python train.py --rope_base=10000.0 --decay_fraction=0.701 --batch_tokens=[8192, 16384, 24576] --doc_mask=false --train_tokens=81110000 --steps=5044
Each number is 128 + 24 x the weight over its row's rms, rounded and kept within 0 to 255. Layers, rows and columns count from 0. Numbers have three digits each. The size before them is the row's rms in percent of the matrix's.

# o: layer 3 attention output (transposed), 128x128, rms 0.496, rows 53-63, columns 0-127
# v: layer 3 attention value, 128x128, rms 0.142, rows 54-63, columns 0-127
# q: layer 3 attention query, 128x128, rms 0.201, rows 64-105, columns 0-127
# k: layer 3 attention key, 128x128, rms 0.202, rows 64-105, columns 0-127
o53 099:124137116124149114101120119131122105164124126132127102102113142132085145182138103162115140131146168123098113120129094103133157132142106135120138123120115098147093100123141151124188161125092141192119111127118126098124090123106135088144145114096141156145123180114066158107155136160129148112157099128147099134174113150119121136118144089087147109163150146140114136075122121192129109140163
v54 095:141106169122094164136142136155143158115138103158127121073128119129144130146136124107135083083168135141150173120088139121104158148076130131105111106116118139144131149123137150118146142144117155116113159115167113142100113033148116098126131132113110125111145157122166078099133126107126091130112084139141145119150104141116100128166097163156099120119077159146147162138114105125140135150132
o54 106:126140118134124186134100113123098154090123143170128107138153149114127145124149175101128116110130067145158131099120075103122144147131138157168175149120120161119111112132146107112137112125118088203126137126093095141152118113117131123151132198127168137102103123127110096121146095151122146140104116105126158114094128154144104116129137084131193103111111128129139159143136127115122082127127
v55 094:151130158159166109134131125119064156144115133136144168101145086133116082157132112150096166099126065128137124141119108127131096157148105140088119175118164124197159139163121166145097092155141111159112138090130160143151154130122124153106141119146138116125117158147110145139143131129097110153111092098104100084100111129131124107145124126165136177133143130126119109126112119140085101136128
o55 099:185099131155151121151115135122094147092160090126155135091113122139065102135147101150152119084130114151110136136113155165192117112120099138110111130101119119120082171127145126160129153121112124105154082093108137099126166171150116106130103139140117123180159148074119144160117152095096144131156130123120140140126095161136124123167135155130114131108114123143130138173147139097121110123102
v56 104:111111169125122107131133154115153141133142185120157098122117096130125126101133133142124116157142151160110147133141170189140147146097138118131103140091128119106143116107142113168105099113160120097124104108136106106131114154140117156138104127098114108175134109131128138077161124108114118164148149139192148085104109146102131082153149130128102083144180128128174099135078105093144156109107
o56 108:129132130139138103088089126112141145128135129158047144171103131101112132104129137088143181142129157131119122111122136096110177104179146098139120069088131125131144083152148172142144128138136156134127131145163118151143150108086112104132142125125111142092129139172124132143133143174119140161070108125132118067123129118131143152150106131134176121155119122137124099130080126138145107121129
v57 090:130120152126098129140105128170141137134089104115147151127140134136143108120092092102184173168081105135117131120119100121148122122103110119101194119148149149137111121147114070085139146118103104110095129147132152149125113090111171142120136138110120177089167115100116123168143108130154115144175183146144153101116140130160143096143161114112149093109163150157123107148103132137126114108130
o57 088:101115095088118120137118106135173098127172155111103141168133101118111119156095138118105164114103166166163138128162133146141164141138146180072149125121164134165118090106092108099097171084118087136124112128083114121107141114108095137123147146125119132138100135142106153119140147146123132123148133116138156073120127148092151132122120129135122145131136163071090153148149138140138172158110
v58 088:145141098132109128143121123126155137145109095157140080178183115123138114142134151144141156121119117120097141110181159135105166146093135177120134114141116134101090123137159118140187134076102089139080159111116133114109148108091114128113109123109140163155076111144134145124152082125141143120144141130108129104168118100107139125106105080130147132162163147115100127103136155125144107182149
o58 098:163158122119105144111127106093166151175146114093118168142102157199100133131119138126098084111144129118114097097112117152094146127149136146125167174150156135106149126121139104096159163128157131176131136126089150065136143131130112121142084126121139096139094134094087127101165122157118088111134140139154130139166099120097112149099152124136119140148112137124103145128116121116172090129120
v59 091:120155135156134125145115138151100151163102134141145117141135158133123126137162149114090161100156098133164167112138125100117125145133133113148144122154144174092096123078147142187121147130105070080141130113084127117150138105117122083174174117127114126134161145141149159096124144129129104154086091114107142122145163148155160129115102105160112109148116105121102143105146123140157144066104
o59 098:137097156152141146093106148145136099118132063161148136100141179135112121145103123145134155119152173107101098113154100127138154151103117112140105126180145112110157120130189127113135142095125123101117147133117136098133102178101150095149111117109101116132100143123154145084169098140176144116105128074137140116158135145133128155099103116111152127068145102151155135140161119143114103111148
v60 099:104135147141123113085179171160131164111143123089114154130137160164135101125112156120112130131168150131118112125164161107140153149134157101149118114158110140141126105142136104073146098116174162135144120143119143100137120125112123067132108074144142106135108157124109119126136149108105144114108155117137174131119163131101154099099136126111078077100120118116167136162154119125107173152083
o60 093:133153098115135112121092177166090132132100155116146155106145125149139170118163134114089177110133137119120117146143084130107126131099112149175145125155123075146126141114127132154117131100128127111075126164120105158140113103136126162139140173123132108094145132154189155055150162127166149152123145137126082145111122117121133133122109120130110111126095142086129116123099110132163102080145
v61 095:113121126144128124139118130158137199145151147113164104105143104091163089148122138088097126152133156148128129072121147074124104134145124155115099131146150115086107168135138089099107158130143084125133147122152144087136111107106124116167134126128152148140103115142136125113120064122156169093145144125107102136165139111128093144113143120108112104150149164068109144151142140153107159130158
o61 096:163157117131153123110133132133149141120128134104096152138125173122131129096142144120105086092126114118120098135113095129102183094120104125114177128186118124129166146159128094128142088112133131142111145109150146099060137122113161149200106145122105119129158157145113150098132112121126125106157140137164093106149151129160148116123163147098127081116139079098075117131134136131171132123138
v62 079:122098116131138158107128099099110175108107102118088115120094137121107146180128131163155153137170107063115084147158116136111135114117101148161187073156123110160157143136122119126122119142135124178084107108109107141159158132108126113169134178130115125172131140080100150124113133164134131096146144105130149138104150169116110118139136150147123143099125125140163128147125115105112109167129
o62 085:140114117136124131113172135104099096212112149135169118110132101146139123142176147176152141125164122127090162128087148121131102137091121157107102139099085096137121122112089178141150161141115134108145104120138128123124134130137113099115156102137109143133139126132102132091055150106154121122152126107110128163141124142107128109160161117181103115155131098097140125112122145139093173143117
v63 098:130112135169119123157128143169156183126138128115118114125091121117082158087144105133108138133148166116140111129160117135144108124082147126130119117151069146151144148139095081142134127147130103100140065118136138137102146104104159118095117102101092149127153125132115139147131155130169169123146120110096194153091160110115114092146157085143103132101123142162144129157155166131114113154133
o63 103:105112134172119092122130118120125152137133122126148149140100122107124096122164152161132127124140124125111153107134108154118110168098189153121125196118147172135167107108102132128152142110096120068091128160130155119135119112127133115159138129094121152085165130189128105086135114122146135122127166106113120127113181131110117148122135100173101136158088124063153129139107128133100104136100
q64 110:153162122113122087083124167131135103131161124133148162117163099071138113113095098148156116128158129079092148089130097143154152105155142174138145131092119137120082083141108138114136109114129145153157169126122137091128130129117129168140132099100119178109101137162088109091178139137163108121142166143106138137120127132077169142123130153121137141124119103099126118128132105168114130115146
k64 112:093158132117123090110115173141122098144172132151172127128157131055160144097157109134100095100162167137081118106148131120179111129129121135134095147117139131125089127104111153104117174128095116169141132087119100115127146094099117138150174114141130154147135134134155127136126115130164138098123161137118170128151147099089104119149150105115149121086132146144132119131092120154127102100173
q65 100:143116120169107161135122105117113181130104128083108091158093136170154143139144164118109139192109095177164119113117143148107118118119124078120135110145136132124147151143116104140145114133141125111093119160123139112112119135139131085109143139167103095125138142136100120117086139102106152148096081099161097113146131168181104117098150120168115137129122162171128134113154136085126111165103
k65 114:151144172149132104132153159126146147097175121116145159114153146081142117122113136119174056140136136123090124156123082096142133098133143149093139110135106139102095121112143130089150106114091143160133147136107129123171137096127091133113120120084138174109099121105168091113146106156186099126108140130096151144127102121070146153131130150153146149129140112134132138174109125145097128136140
q66 085:123132143184135144126118082102115112155177140131090068126146108150096114154115127158137136143116148129158148123089116146098082141109156095132117101103114123144158132101108122165123161139148149132136084129127141171093116140108159097175117120136160125129096141128093121156125150118114150133099125118141114171137136163153104098095152139145136138157125128107133117100141147089103046144146
k66 096:116143131129110166126118060138166135133139144118143101127075122169142100113146171133139127160124160114146102162098081142138114132078142136111119113143108100130160142141145127086148175091143150150123133144131146126127102105096119115136122116124132129127155152130119090131082107131148218135119082148143120093099108152154125148091132128162151115167150163113092141145118103118124141120142
q67 109:125134155141137102129105161101139109133143121128125164098157122086093154156090108110167122153125123099094151114131154102164111109157141139117125162166097093138079108143125158115130115105107143161124193100149118138137148148142136149119134097084105138115116130091125136140187169141155094117124157138091138126135129164052167145136140138124122126118124096095153112091145134154129113108107
k67 137:127132099121135184121104104167104140157131144126113099143096128146122106076109158146098128133135093138156146078117145172130123107111095087166130135138138134119151117152143109148150107163192141130120104160139166124101125169090150096154162123170093134139151149138096137135071131129115118153156072133114141152107137121174134111112137112155108136107103106112109120116139146114164101108113
q68 108:135119090135111133140169121140079181168109124123099096126110097153132100082163131100123153133100122144185097129128159100110118148143132095187142107170116161096123158121114137103114146135140086115140150120141135087119108160145150093105155156149085125137160111133116175108095124126104139110134142133162090142159136125186108101121153113136120158136137138143111135087153125119145136107121
k68 123:124132146128192138154100156148121145101126106086148119128143147132123137126071167165144111158108108130096137126093124155067128147149107138149136120111173126121115113120137128172156103153163136083115101168114148112160171131118169143124097108079144105142104112134131133130115157111126047137145142152118134140137118130109154125111157107162113111139102075119097115139127134125125155102101
q69 108:127121136164114142120126109126130110158144136156137116132090181122128107153135136128140096104156157137110098172163141094151150137078168110123125121120142119123127107111139122126123162135112162137125104096118067144112122067144074111110091137141157102128104137096163141129151114167131184108074103109147115105154091119131079141132117170102125129149150164166141127143089161147132122120123
k69 122:114115127167101131120148116089139163139155112106135128113131115100146108139138120102096113150120147134169125151145129118156118111165166190144103103099101125141153144164146111131100122116107146146142100107113102125081104108182134117132106114130185125100119101108088137151134153139155179149072132100132114093122106143123079152140092165130147163125148120115091116139170098158110141142160
q70 097:137115135153101153121130104172133157127143151128101093160118158140180151083143164120097151086110117154172104114111123093109135146094105110129111125115142118128164142122128150129103125159175130103116109137139112114114126143125127093142129166146152102129152132152142086138109114134079138117126098086163103137100105111206118084127141114148129129136141155139129142176100116064153150104118
k70 111:133128178135093125118198106081136142100112118099140130100149119116128104144120169123165089149116147107116107213111108127091144077167180180117156125128130124098102145148129139108151140144163127117123113127116124105114091127132106110151093118117142187117114114105136131143157142150151122117147101132104130122103072169091141126151126146132108115158143138121115139132146131127135154154140
q71 085:117118146109108191140150106135103102151170126083129131151111169149181073139165119126081102136144138153131110143145127138111132148123154113138143154139146143124163118121114102186115139141131168113128090125099126135121129114131122100151093148148126105148121169150153157129093145082062098133124079094158139144130100172159088122120127134117133102135097146158141115101113116118137103134137
k71 100:101089213121169122127126156148125081098094104101145117153089119157139146109095170100105121186117124129168117121158153154119106114133136123116125135103130106117152104123158097117131160118139140146112129129154133136143116126114103128153122128141198112128087122147120057139133166171143137098095103116130118105118127150122130146091132143127135123145170116105116135140147111174121150127096
q72 100:130161112123144125098128172100129122109123139127121160127151144105081158129132085119138113117130101123116150109130154111140136107146133145077134141146107151115136102142146146114165112136138105145176210118125078122158164128124126091108114155111148120121109131103126106160164139117154126138093151160083101133126171120092103135175086109140132133086098086165110120121167118138107175130153
k72 113:153133097101099120150133140134131153169111114187095127113118151132128139116139123139151138112082121168119111120156144138162122122132118123136127126197127114143176129105091106142142149122133113142111114104187148108132095116112099155111152192126103124147119122110149143123131131119096188143134104132163072167099126120087136136133150082129110107125132148111140109083077140112130074130125
q73 099:158111129134121124130153157158104115123159146121163117158116120115070108120131148115129106082106170158125087159117165103127129128117132131107172130125144105143100120106159133088101183127138125131150111117143094130106144072108119105091115121080124151121158147153146135111163131148111147148111127108167101077120122134112096096185103155137169130122121157119159106126141132120144186127162
k73 115:099125118153104109135117161122165115161153122150119150119144151106140143124141113116144077104117129113110107174126142092110121132129191160103107149159077113157066150126124132086106103123100153103145158086127095122150117108168129113140131109122147089162107131116168112145137123115150152131088150131152143086192134099159112140158129117133136163148114100130117138134147125150125157160082
q74 110:110102124154105136124159136140113094122096152148081112129141117125172090086128168110136111075132062112150143104165132154109113134121122158114137121150134149157095124107156104135147135155118140095119142126081117165144116175166127062140128158116129130162155123145123137119092151111109152110085074127136116167131120125149142138121162112157116136090157111156107133150102141134131137087150
k74 109:160117149149138153101145140123105168086133107105107106070149124093146139144186151126119103121096106138107138172115135119111081119144178172135132136148117099100148139166108140107179111120147156158160113106132170137149100098131102105167077124157132102143097121106133120115128101114131142140104136176128119167135129103096130098123163139155106103150117143118112109140131075120118122145108
q75 111:155131161137117097087137140124135099170126184123141109117123130112114186142161159130108077138155116119130160124128121130111148077108154124122134156164144167103140160153135118177172168136146131114108109115113128118118101119103099132087098127111111087107142121139166131159111162115103147113075085162133139137137097114097106117124139124100118094098108136159138146121141134136079129170099
k75 114:131125142115105165137128153129107109109173133133110143132105134108142125128135125135076154126155175122133116069161163132158126161108104129143129146143120134174119146184131154138106121113054132186113084096169127159116107118153124099148124169137105128134131135099141129156156124112120161081138117107089142074121124104128103104113101136108091147115117115140117153110170135097127104162124
q76 113:114105124147162130150085133126120109118125102134137144112134107104124107146142113111153092098137126097106129123127157149133114122147095133083161120109110104146125130134107144100147141099082111186169167145129124090126146156105119092167121131134122143154100090134134162106148152138142142157138166153082099140122138153112177063156090120179144136119120121097161115160177162129127158096115
k76 135:134126115168131121096092149155113133128121152185161161156092111150158159110128106063086161150164128115147086086151130139145141151095121123144099116129122147116108148140113137109131139129121123159142120138135118131103115136144112127177150149119100099092143150168101182130086113086094113131153146127113087141142110098102144130112138116127113145140085130128106175120114165099140102179136
q77 105:126141094105109124143084167094137103112117118168127110088161096160108157110093129130138135138117119117127187106123132173110140156145126132085129124122128133182103139126134097143097168120135171089113128123085141171119123107155114115154131103078178124119139144128144121135155115120134114081118121123162136144158119153152145135082128167125174120128135087108094170109103124163123103120155
k77 098:178142141104116196098129125141150113063122100138125151150098096136124123136103167179098116110122144134127173136130122151124109088151116154135124152078104143144104086141115118092153171089146177101122140091131143109136110147113147103117108133158139117077153122092121119135122125145146160124109105150095145124138170138140112127143129176155138098133124175095118103135145120137109115113153
q78 112:118097118157145163090103096112138097131148099136135123124073095142144104164104152157128193114144135108129159119132098153139093096143145160134159109124125134152141126124096108158108123104089116105134128130118155127165094135120104114089101156172110068162135131172136155139087140159106155111148123141126118160115116119171133147098124125178140124106169146122090142153106171127126145135118
k78 105:173097107138104116094114179136120129144181139162180144143154119128147114135165144087155113125130141118118087132114115115126119111105135150120089144079115129130127128081202108091113126110149129104172148127095116108086127158154121132138102136140135101106170100155113107089119133140101157120139130116113169147111135105101145112152118129168137121136149169126156108141110119104078160137149
q79 107:101117114118121178131152163136144092112094150147171157116091114143136116145152151107127141123086092136144142175141113167147145103121175110125133151114104110148118152143136123164068137128147105151146108106112083142142091140151105130132102154114141089122085138155140122129178107105059122110102133113120132142104110132127101161146100184102149118143120136127098164112136152133089161129141
k79 115:137144133142115102160126135106113135158158107154133125152137172074121131129130125111139111085137131154169110123149156117104106127133124103099106129145135150158136115106107095131092103095110119130119145058161126110122094127124144157103175107159116083144169145156135106134174114172120140138161142178138112105136185098120079139135120136134119132064146135115157123119135110134183137125109
q80 112:144086104137167133104120153149144132102081141160135085127089115158158126095146130130089137145122084117137103116099149127124125134125117106157107125154137146092151128122160111146143146132130121137083100157141141119108144205143140132119118125139105129152162116156121147118079140110152118136122102145119119132121099095147140150107153093191138075116161142173048112132142130124139149119145
k80 108:144111093130126117175119134186168093122137156163157121130115157130159175085120130103147092129144139138101086103137099154141157132091150110127144122136111144122091131130097111128157170203099074113136152152147161107117141098112140091099145133106122158125100092144133132118127111116115125128147120113129096116136109118169108124130098088111167168140106124135137128141087170114134105109137
q81 102:152149171131130131140088140130105128133128111110140145157133116122100167139117100175151127142101136119150145088161173132098125130103125107121085119144100125117097134152102118133132062128124113167133167104158127087134154106091138153142161146101120092120138131180121148091163141117137104155118136141114150112140124113130171113178115125133166107113087092127192111100125132080163130110122
k81 130:097130103090133123152118105116138112105152133133131131154114153117121115131104135102114104135133129150153108137175168115144138131111151122122160147157104159144164123131127070123103096112148099173128169141081104135117105071119123111115183130165124144107151160145160142158149100108128175115135106143197074142126122113128082114130096104135117138119127090092115141158133136150152170105132
q82 096:155103159141160153167115128114128096139091129099113134156147141152120152158080100136127128134125146140178131143153142118140104120124102087158158132138158107097107084135142112109156143180160091075133143116105157123113170160086100178122119136122140118112116091170103124119110160128125079137091129119127134108129093116122136146148161101132158084117101132154116097115163134141163138094135
k82 123:109091156114127138054100119141147133078121108094123102110095105123186096139134163127127134163092123127118139118101087165137090132138178151115152095155133109116153127125115133143134114129157150117147132119150148175138125111207097133128085106138131158136105131110119147139146166151107159114158116104094137142132107141149125096142131094107144090129131137124087126159163127144103149140114
q83 120:123134150142094140130135153116104111170086142128089119119062146131105117152150171176138124134135127087168139111139122117089129113128102142180107150177122145132085146193113151122149146173134120140127087113129129140159125151154107115132095102142132087130154135107094125117111139134091117125097137096101130182114103121178125138141134125132124109168091113146142143086140129106134117166126
k83 114:110127139105108134093129164132099165149118128175121172120137148118170124122141096135156077053120117107110159089127136115156113163103100115140129144152144146115145146125133165092106142091105114124109159136135148188126131089146119158130122104141087203095119129122153115093127114131121117081135125125152127122140114095096143152110157150122142108114109139121145128159123185131118159112130
q84 110:132179104179118087130088136169113162169133142132094120078089118176085127120146082125141128142155099099173137136128121099135105142125152153121127123112148133122136098129164127091162150132158134179148127091108123134120124147122070101112126101141104143134137142154140138161108127154160131154101080108126116157147158104134135121130161104168153109114107132116089123111154101103135111135110
k84 101:150105112131124139124126130127149150141114156169122162156152172150156131125108182123150094133110132145146130108141138143150136162133110106136119102164111092131133156134104119146112165126145111139098123106117125170112123118146183099146099111107147131079159107116118154119097108122088166103114153152085110131114128162052051141099130091141125108171124114143114107121131149092112153112122
q85 117:144095138109119112124131141109158102122143154136122094141096156129129127117105136130118120106138123122132117096126127142096144155106102124103116127121162074147112118114178136118133171119133130122142174150138137105145099138107176093083109124127153125132091108215133110144084099110136137103106126167177101142144146073088159123103163125184117107123133138098159164146084141129140135136119
k85 109:142126149148146155117091109097128116113115089124148123112103161093136171160137141102110121178120117152131147161132145089121136107125149166138125129116118111094121071162141104117127172183154140127064129108094134093127110094154139109081109122120193129106163141132123103109142097169111155140136102101122118109164093128178109137110131131136118126151158139131084150120143131139131136162116
q86 100:145168123183134173136158108124164137139082117154106150142133123098134118149131125095100150142111136091124127114119086152145130141107128121131132119134130168094078131145111116101136170110171128146114130111133110123126090136138136102148111067143122127146110153100114145146139136151155153118162096073108112144178119133132100105132144109147108136071104143115114165143130131104115140167208
k86 098:150164135069137141133162085125148149072131188125100169117127143127112121115126123142125110179135113134117107130138119155128152121159093124099064093153181104100171125114166110115101113101116139138128137128164131168099135118157116152136124131095159120158143137120136128118142105140085107140113130155108122114100171128091142115096151165144135122133090133145147131116118165115114137083089
q87 122:142147145124169087102116165140128119137123079170119089113151184153109129119126141141140113133101076126116105151121124159157173100131171119134131130113106144129151124120126108132154109124126150104088112088153115099124135083159142137150124145123144147118123109135140128142111117104162102141162143075164133147112130152142147156084113093176075150165106133114076103172096133120143108135142
k87 114:121133120134137118127134133152154103115124078109124155165116118144130093142103130123158122170107164113113157129135111136066167117136122136085145091118179169178099106139152114170159118139150092144148113152114149156073081110114126154117142095153139166128113120159134088146127110121113129144139128121144108147119129132120130140092117178137121150158149113105107100113173065116121111094148
q88 109:153086129090106149093130143141159174074111120128141104105140122124152092118110152112116134093109118153151135113153171108122143112128122124139120128135143117188138118105167130126097154123146133126121149147118132155111133115191146133127137123125162120135112078096126163117112131179134130161085113157145134131123129158155105051103103092104113088134178154098141146122123111108165124154102
k88 106:091150104130146127119158126154182104120102143113141123130123131107131107126111091171108099144154141100113106145143125134152140132123127155145162139127121151145099096143130141110124113156147111133112088098134113128124127128081142084072139090133129130137137128153114156098190145109142113157177126116109162099168131078140112176189131136134118094148141116172112135173118105153133078092126
q89 107:125097114134123106110102146140161133100117097132130123127115171121121146156129100137107114127105128152146119138112170162104134135195101184149145150137108087132094125082167153101148102134155148122121164152108127095148138131163110133142121120084111150113157078109087144147116139120166080093156138111108125093168138144133118127171127123102075139175130111114163152096112110129141152125136
k89 097:134107120142128158153092145124122105097100093186176129084133128152132109134133107177150075124142145106106141105108112120157141129132134169122144098136104145148161118138137134148080160160126125141109139138138128093154143089148138107094138134150151188125087145102134098114151127124122114167136114088135138151140146130084143093135148136140136093099144157126148073131121147077110100083130
q90 109:117140134104065117153104163149122109095097114126146197117146143149149110123161131112135134108134135106152065156145094119134141122133109150075155184072116112143118080118149176125124134091151151127114145138153117157123132119091104142139150142181127153123096162147143139105107136130143116105136125129107132134101109127115132125114108134112167120116086165139112139172149133121152148126076
k90 103:149161172146137110114117118145082131117099149147118146167139183130133141102112116127097152159105145150102154099118131119126139127109173138102078119114134134131127151137116127136112122147173125148107140099102165110153126187159158132153168116113074091135131123126115147151099127163162109139159092146105128115069114075121124164160123126087101106131146126146097095083137122110123132148114
q91 107:120101143118141100154110139156162153106125170136126127131089108134068147115152131146143096130130126112122115117104134149141131121103116134086135146098181127083152110170123142147133087160146103136092166107126115172117083136116159120163144125118153114131167116167142137108124150123138168121121101118076172155058131096109148105140147097117082111127158113110152124147130103157148142149116
k91 103:113111099128080159133149082115101134102098160130122162121130148116136157163132160094166099147143178106099137129156143125160105092145146118135112169151115097113092143159123146097116127137095128143115147099118083180144102154136105085125103143100141112111119151152089126148095118072143132162184142113150131113129120170136095119146125140115123122135105174141129170120151102125124118097123
q92 109:128122122145108107099141142155174141120114108107160158135132095088084138151113149099110160122120139135120181131153121178101117134085183139134125120074135133175134129157138110151157109153096161134107148093160099109168126163119091094141107131131068128119144121160106130099127135150143103095112126119115120131133131143103132179109150116152150098094113146087118085129157098144131128142112
k92 107:129126122146108127125085132116128102160132110194150116140167103139115109092186112098113110148160099163139155118132172169141140136128140135113101135129145090106099117116145113134136160090106121092144096146160110182109192124121132095133138164166136093138146096148102120140129135108103146142147114128130108141121084054118122126150140150148113128109118175142118121154166094127125130119121
q93 116:136158118151135159109160126139178148121084102113164161122101131163073141126139084117104105108095107113143134127106140129143082101112137130171143150143132132138133132146131192119140097152078080127130118136119115152141126148113136163086103107143117156131133108148111171142122124138171155130155108142113132133108154127103125085136110066142163142108106092132134128120146075153166116109154
k93 113:116092138123126136110138122150156124143100137125166116129106128085117143122186131107154106161127158119091099125134124163138199164141146081126127129151119083116118170126111133152089119163098162117143101077105106141137152138147127158109145145116089107131119094131151113144179120077103115101170175086138105144114134135113148125152153111148148112140147123138147125117117152103085118102102
q94 102:159120144151139107127138131103110172086163179129181146118095137121150118138166144142073143114169163107155110134133107120125136086087104146107109151139091128143113131104156144139143126133145160141155130087149159159105124145162101097154164134119159131129117144121119102120110160132117097148133132075165132133068122158120167083108081106118114151125118120123134122123132128085085111128134
k94 104:071137156111115134114132147136100091143091113110130143143170116149099102142083129137115108137110137135099148127141127115141128134075085121122152182140143154104141181141166115154109149133108104122111156140110165126108113096098127104138144147092154110153155119106127156151103155151159123090163163125077163104156115135104112173154176121147126089128092166129120121091130116142144128114147
q95 101:106099093139152124154120136124143149108120109068113111122127138156129090146137109168132137073103133145123134121157139091184144175111136142123125125115120098118099146144102147140126170130144119140117144128118130128133165120140164121132138161148164102169168147112111112083141061120151126160128145159161097152128154119116110084118120103181128172110116109084085125116131130091124166128152
k95 098:140174135140148128156124112103150166154134118082170122142139171129111105127115132152114112169096150108120112120105116097123126135144103114124130137112146102152127139087096121056135162094112085113120134112109156162139098146158077129124135091117147099125146128121124138086149158105123108132123155108183168118088081150104124157146152093134167139123148152136117141137133145170097104166137
q96 108:150147145104190112153125169133094135108136123090121162119118117153129162137088100120139095118094121117148108111094125106126146130122153178141093104125113072133142095157137119110107109186124154147132076094078159112139099114103108115085090113129117100121109122143170123158140143120112133137120145138137135127143133142129173136152156141113141164187131151127150159112138123117158121108177
k96 105:144113096190104140147127147138111079136138126123113112120143149118088130122074158099157111118187113138100164105189149125136111132127109150133120118125127133109083183135136127121146162126161117110110143137156140144087117147164088105104125137162144169125153121096170142133133150127150133098147153124142114118113145148116141125111152114091146114094163073100136119144087135110096124170098
q97 108:113203105119187142165109116184146137149147124112129148142103128142102126148110133159113089136155184124122099172148114106121123094128095168132119161120110135104136122143154160122170115140119129113109089148149130152090130117132105085122148077107156097109116112108074116128155118112114159075138110128114140141138157106115098147110093118127109095109116163126156162118122136146128146130118
k97 099:134130132125125154152175107104131098105140144136133161128150149090166128161093121136161158132136146163128126116147124100112165136123134095099112132144172080126158141076134156095094096137093138150150133120091157112196155120127136117158118148139107135099123121087099125163130115076101134138125135114102184124137098172093148132093140119112103132121070117128142112120126140121121129174110
q98 100:186135151125120136145140145119107135083149111126176130146106124118121116105125127178104141151128072114099138106104141161141099143084117106129120155112132145116090147108109089134117125110107151135147138127155141121124135132177130097079153197130097154175108105118102121077132156083127105134113162158085102159140159118118121125092109132131139108109131174147132122150126131165169113114128
k98 093:089156111147128127127103135124125168100143144115140096151130105114157117125106084105107154117107135125138127133099105147122168102118128149151164118112132110083119100109118091154168090130114114119103161092114130163099156146162124146096152186130146105106128114110087102147087150126172112135150108164166110123188150109155167136136177095131126143164129144124135147142110071128148132134145
q99 105:081100143116153129076153087144141148147124107121139107157147157131101147120142141122124167154108102151129130182124135145139143118130130083089140090094170141162147109127125134135131165130126158137130124099112189142151134142139161138145136109148140117098107107151101064086148170117153127120132086105102134077111112138130134129141131126131124089100129152103168154082125170098124104113109
k99 103:139137107126112099097095095131181097123133141131141095125104101109111140110118131094119092108116186163110130098166147121165137136127133148160118123163169125114140084135120157150100133108128145105127138139152143074115165096136138108151159140147147120137147156135151120149148102101103095109140142154114161135134130107099121139142031158098139169112094147137137141096153115142162109125145
q100 120:164130142173074104158129136085159187110140142128159104135151115103139156116109142130126113130095175068161137105114123132102129129134148095128075120112071125102151136125117139142101121116134115097146156111198155148138124164137170141156146131090149115125153106105117111154139114119120160157165116122179135129129122105117127112154105129145127141136111104124118146076122143095098130122103
k100 114:059174134099141097102144134134083106130113167110141150118127139101121116120161163124128163118156121107117115194142174100135133109136093121148118132129162159139168122127138106100132148106126129109128135122132106123140118079109136124086117117116113154157143134150146135143100188145127128098118145111137130153159098151134112100115113124161157108137136174164102081141103083123169112079135
q101 118:111117083151131138147156101079134110099151132147149120111132120100109093116093117105115116155145109119123142099095135112110136161166130139125121112114108162112069132154104147109131126095156137164086118082113156161083144151148136145150093109122129086137145131134146168138149150085138102087114109150187163116103107139132119111154125110124121141173166131135124123155109166131116163177158
k101 110:154145118152108146120140170160137219115149149116130107101165129150104127086117170118106131130099120134079128136162148137117075140115100104079094164140095141143120136130142137100123141132145141131093143184135096102105142142095065145122105118096124145144091129141127089158140109129134138144121108129119151131162118150159136142140149103141131143143127134132118083142151118153159097098097
q102 116:123102116084123144098164116075160103126118094196108138097154121093195114121124116125146158070151145136093080124109171125095149116143111132125136106116146116121121153084153136144102145115091097129116160107087159096125125131130132154112172135119137114131144122123143129141137129152142172104113135137122150140125136112121132187130164151158148150136123104112090116139152091162138118123155
k102 110:159139114128100101148171121107110123100118117109142069122095107129083114128171129148117111096136100107156084108092105110104115144130144162158110178092143117127129140152160117112183160165177150129114130139120107091130130119157143134165110094123108136166112079142133113116146123131115133178155126150153093125142123132180132110142113158154111128116132148083114118162153158095106132145126
q103 100:132137113143130138094115110099123101100144112139146117146136127080148180133141141128163134205139119114119126118130120120161118146127136136146131134129114094124106145156153124124123105139100118114140100116159137117143088168099117116127151115132150111237111136113151109109143083129108085148159116112142126083125130131165158059132093159135103138111108113105152151158162111106138117157122
k103 101:098144139066134169141063166152120149145154149095090130113116136152110118150140116101145136113154109098124091128126108098156137150100102149108147088114171129104116074143131133169141165121136101107130126115149075128093125103066126138141136121122086127123164169126101129168132114139130110149140125123139116130092114132138135131137147131141158137102125145128210113136099156130125150143134
q104 098:125084096103136106107144119121139161094125148138117117168114146135130126141126130076145139137122077083105148125128145099124152104154160143132113122130090093158119158136083154111120105145202153101155161144119119114103146128151150183137175125098127159136149128132087135136129128101127097107108123122134132169120096157112133116127137092121132148119131102069146105154110102172098162166141
k104 094:133142133150125119127132167180104154150087072136153140094130155117106121160141145127123078127125129143115122113135117143122140148130127129143171128145131153147106104081178143129156117124114114106154153147130139111124128103131099126071107074141159105147107127139121141125159126120126105132191104136146144112125126117146090101074142108093114155129121138145177116075155151118136111059165
q105 110:132083137133177141136160113152090114166124091132123124188122138119121125106090130121115166090101150116161144143134119125086179131133131142119124122178095123112089135143129164144061147146138116158158123102107134149141087112107130145127076121127156130146161085113165130107119143150159107132115134190147156118155117146139108117089097115131134115120109123112071134129132134169121133116119
k105 099:114151111131124096145140171131184124153166141090126193135124126136064125135113126110116101110132136106078113108123140142108133143124162141146117142119146123138121128119134090078103117139124133131136116123118124138126147086151072143128135123148100138115125107139166127160138072164152135104146151099126123156121093066115082079165134116099121150145171121154143165145119145174153135133142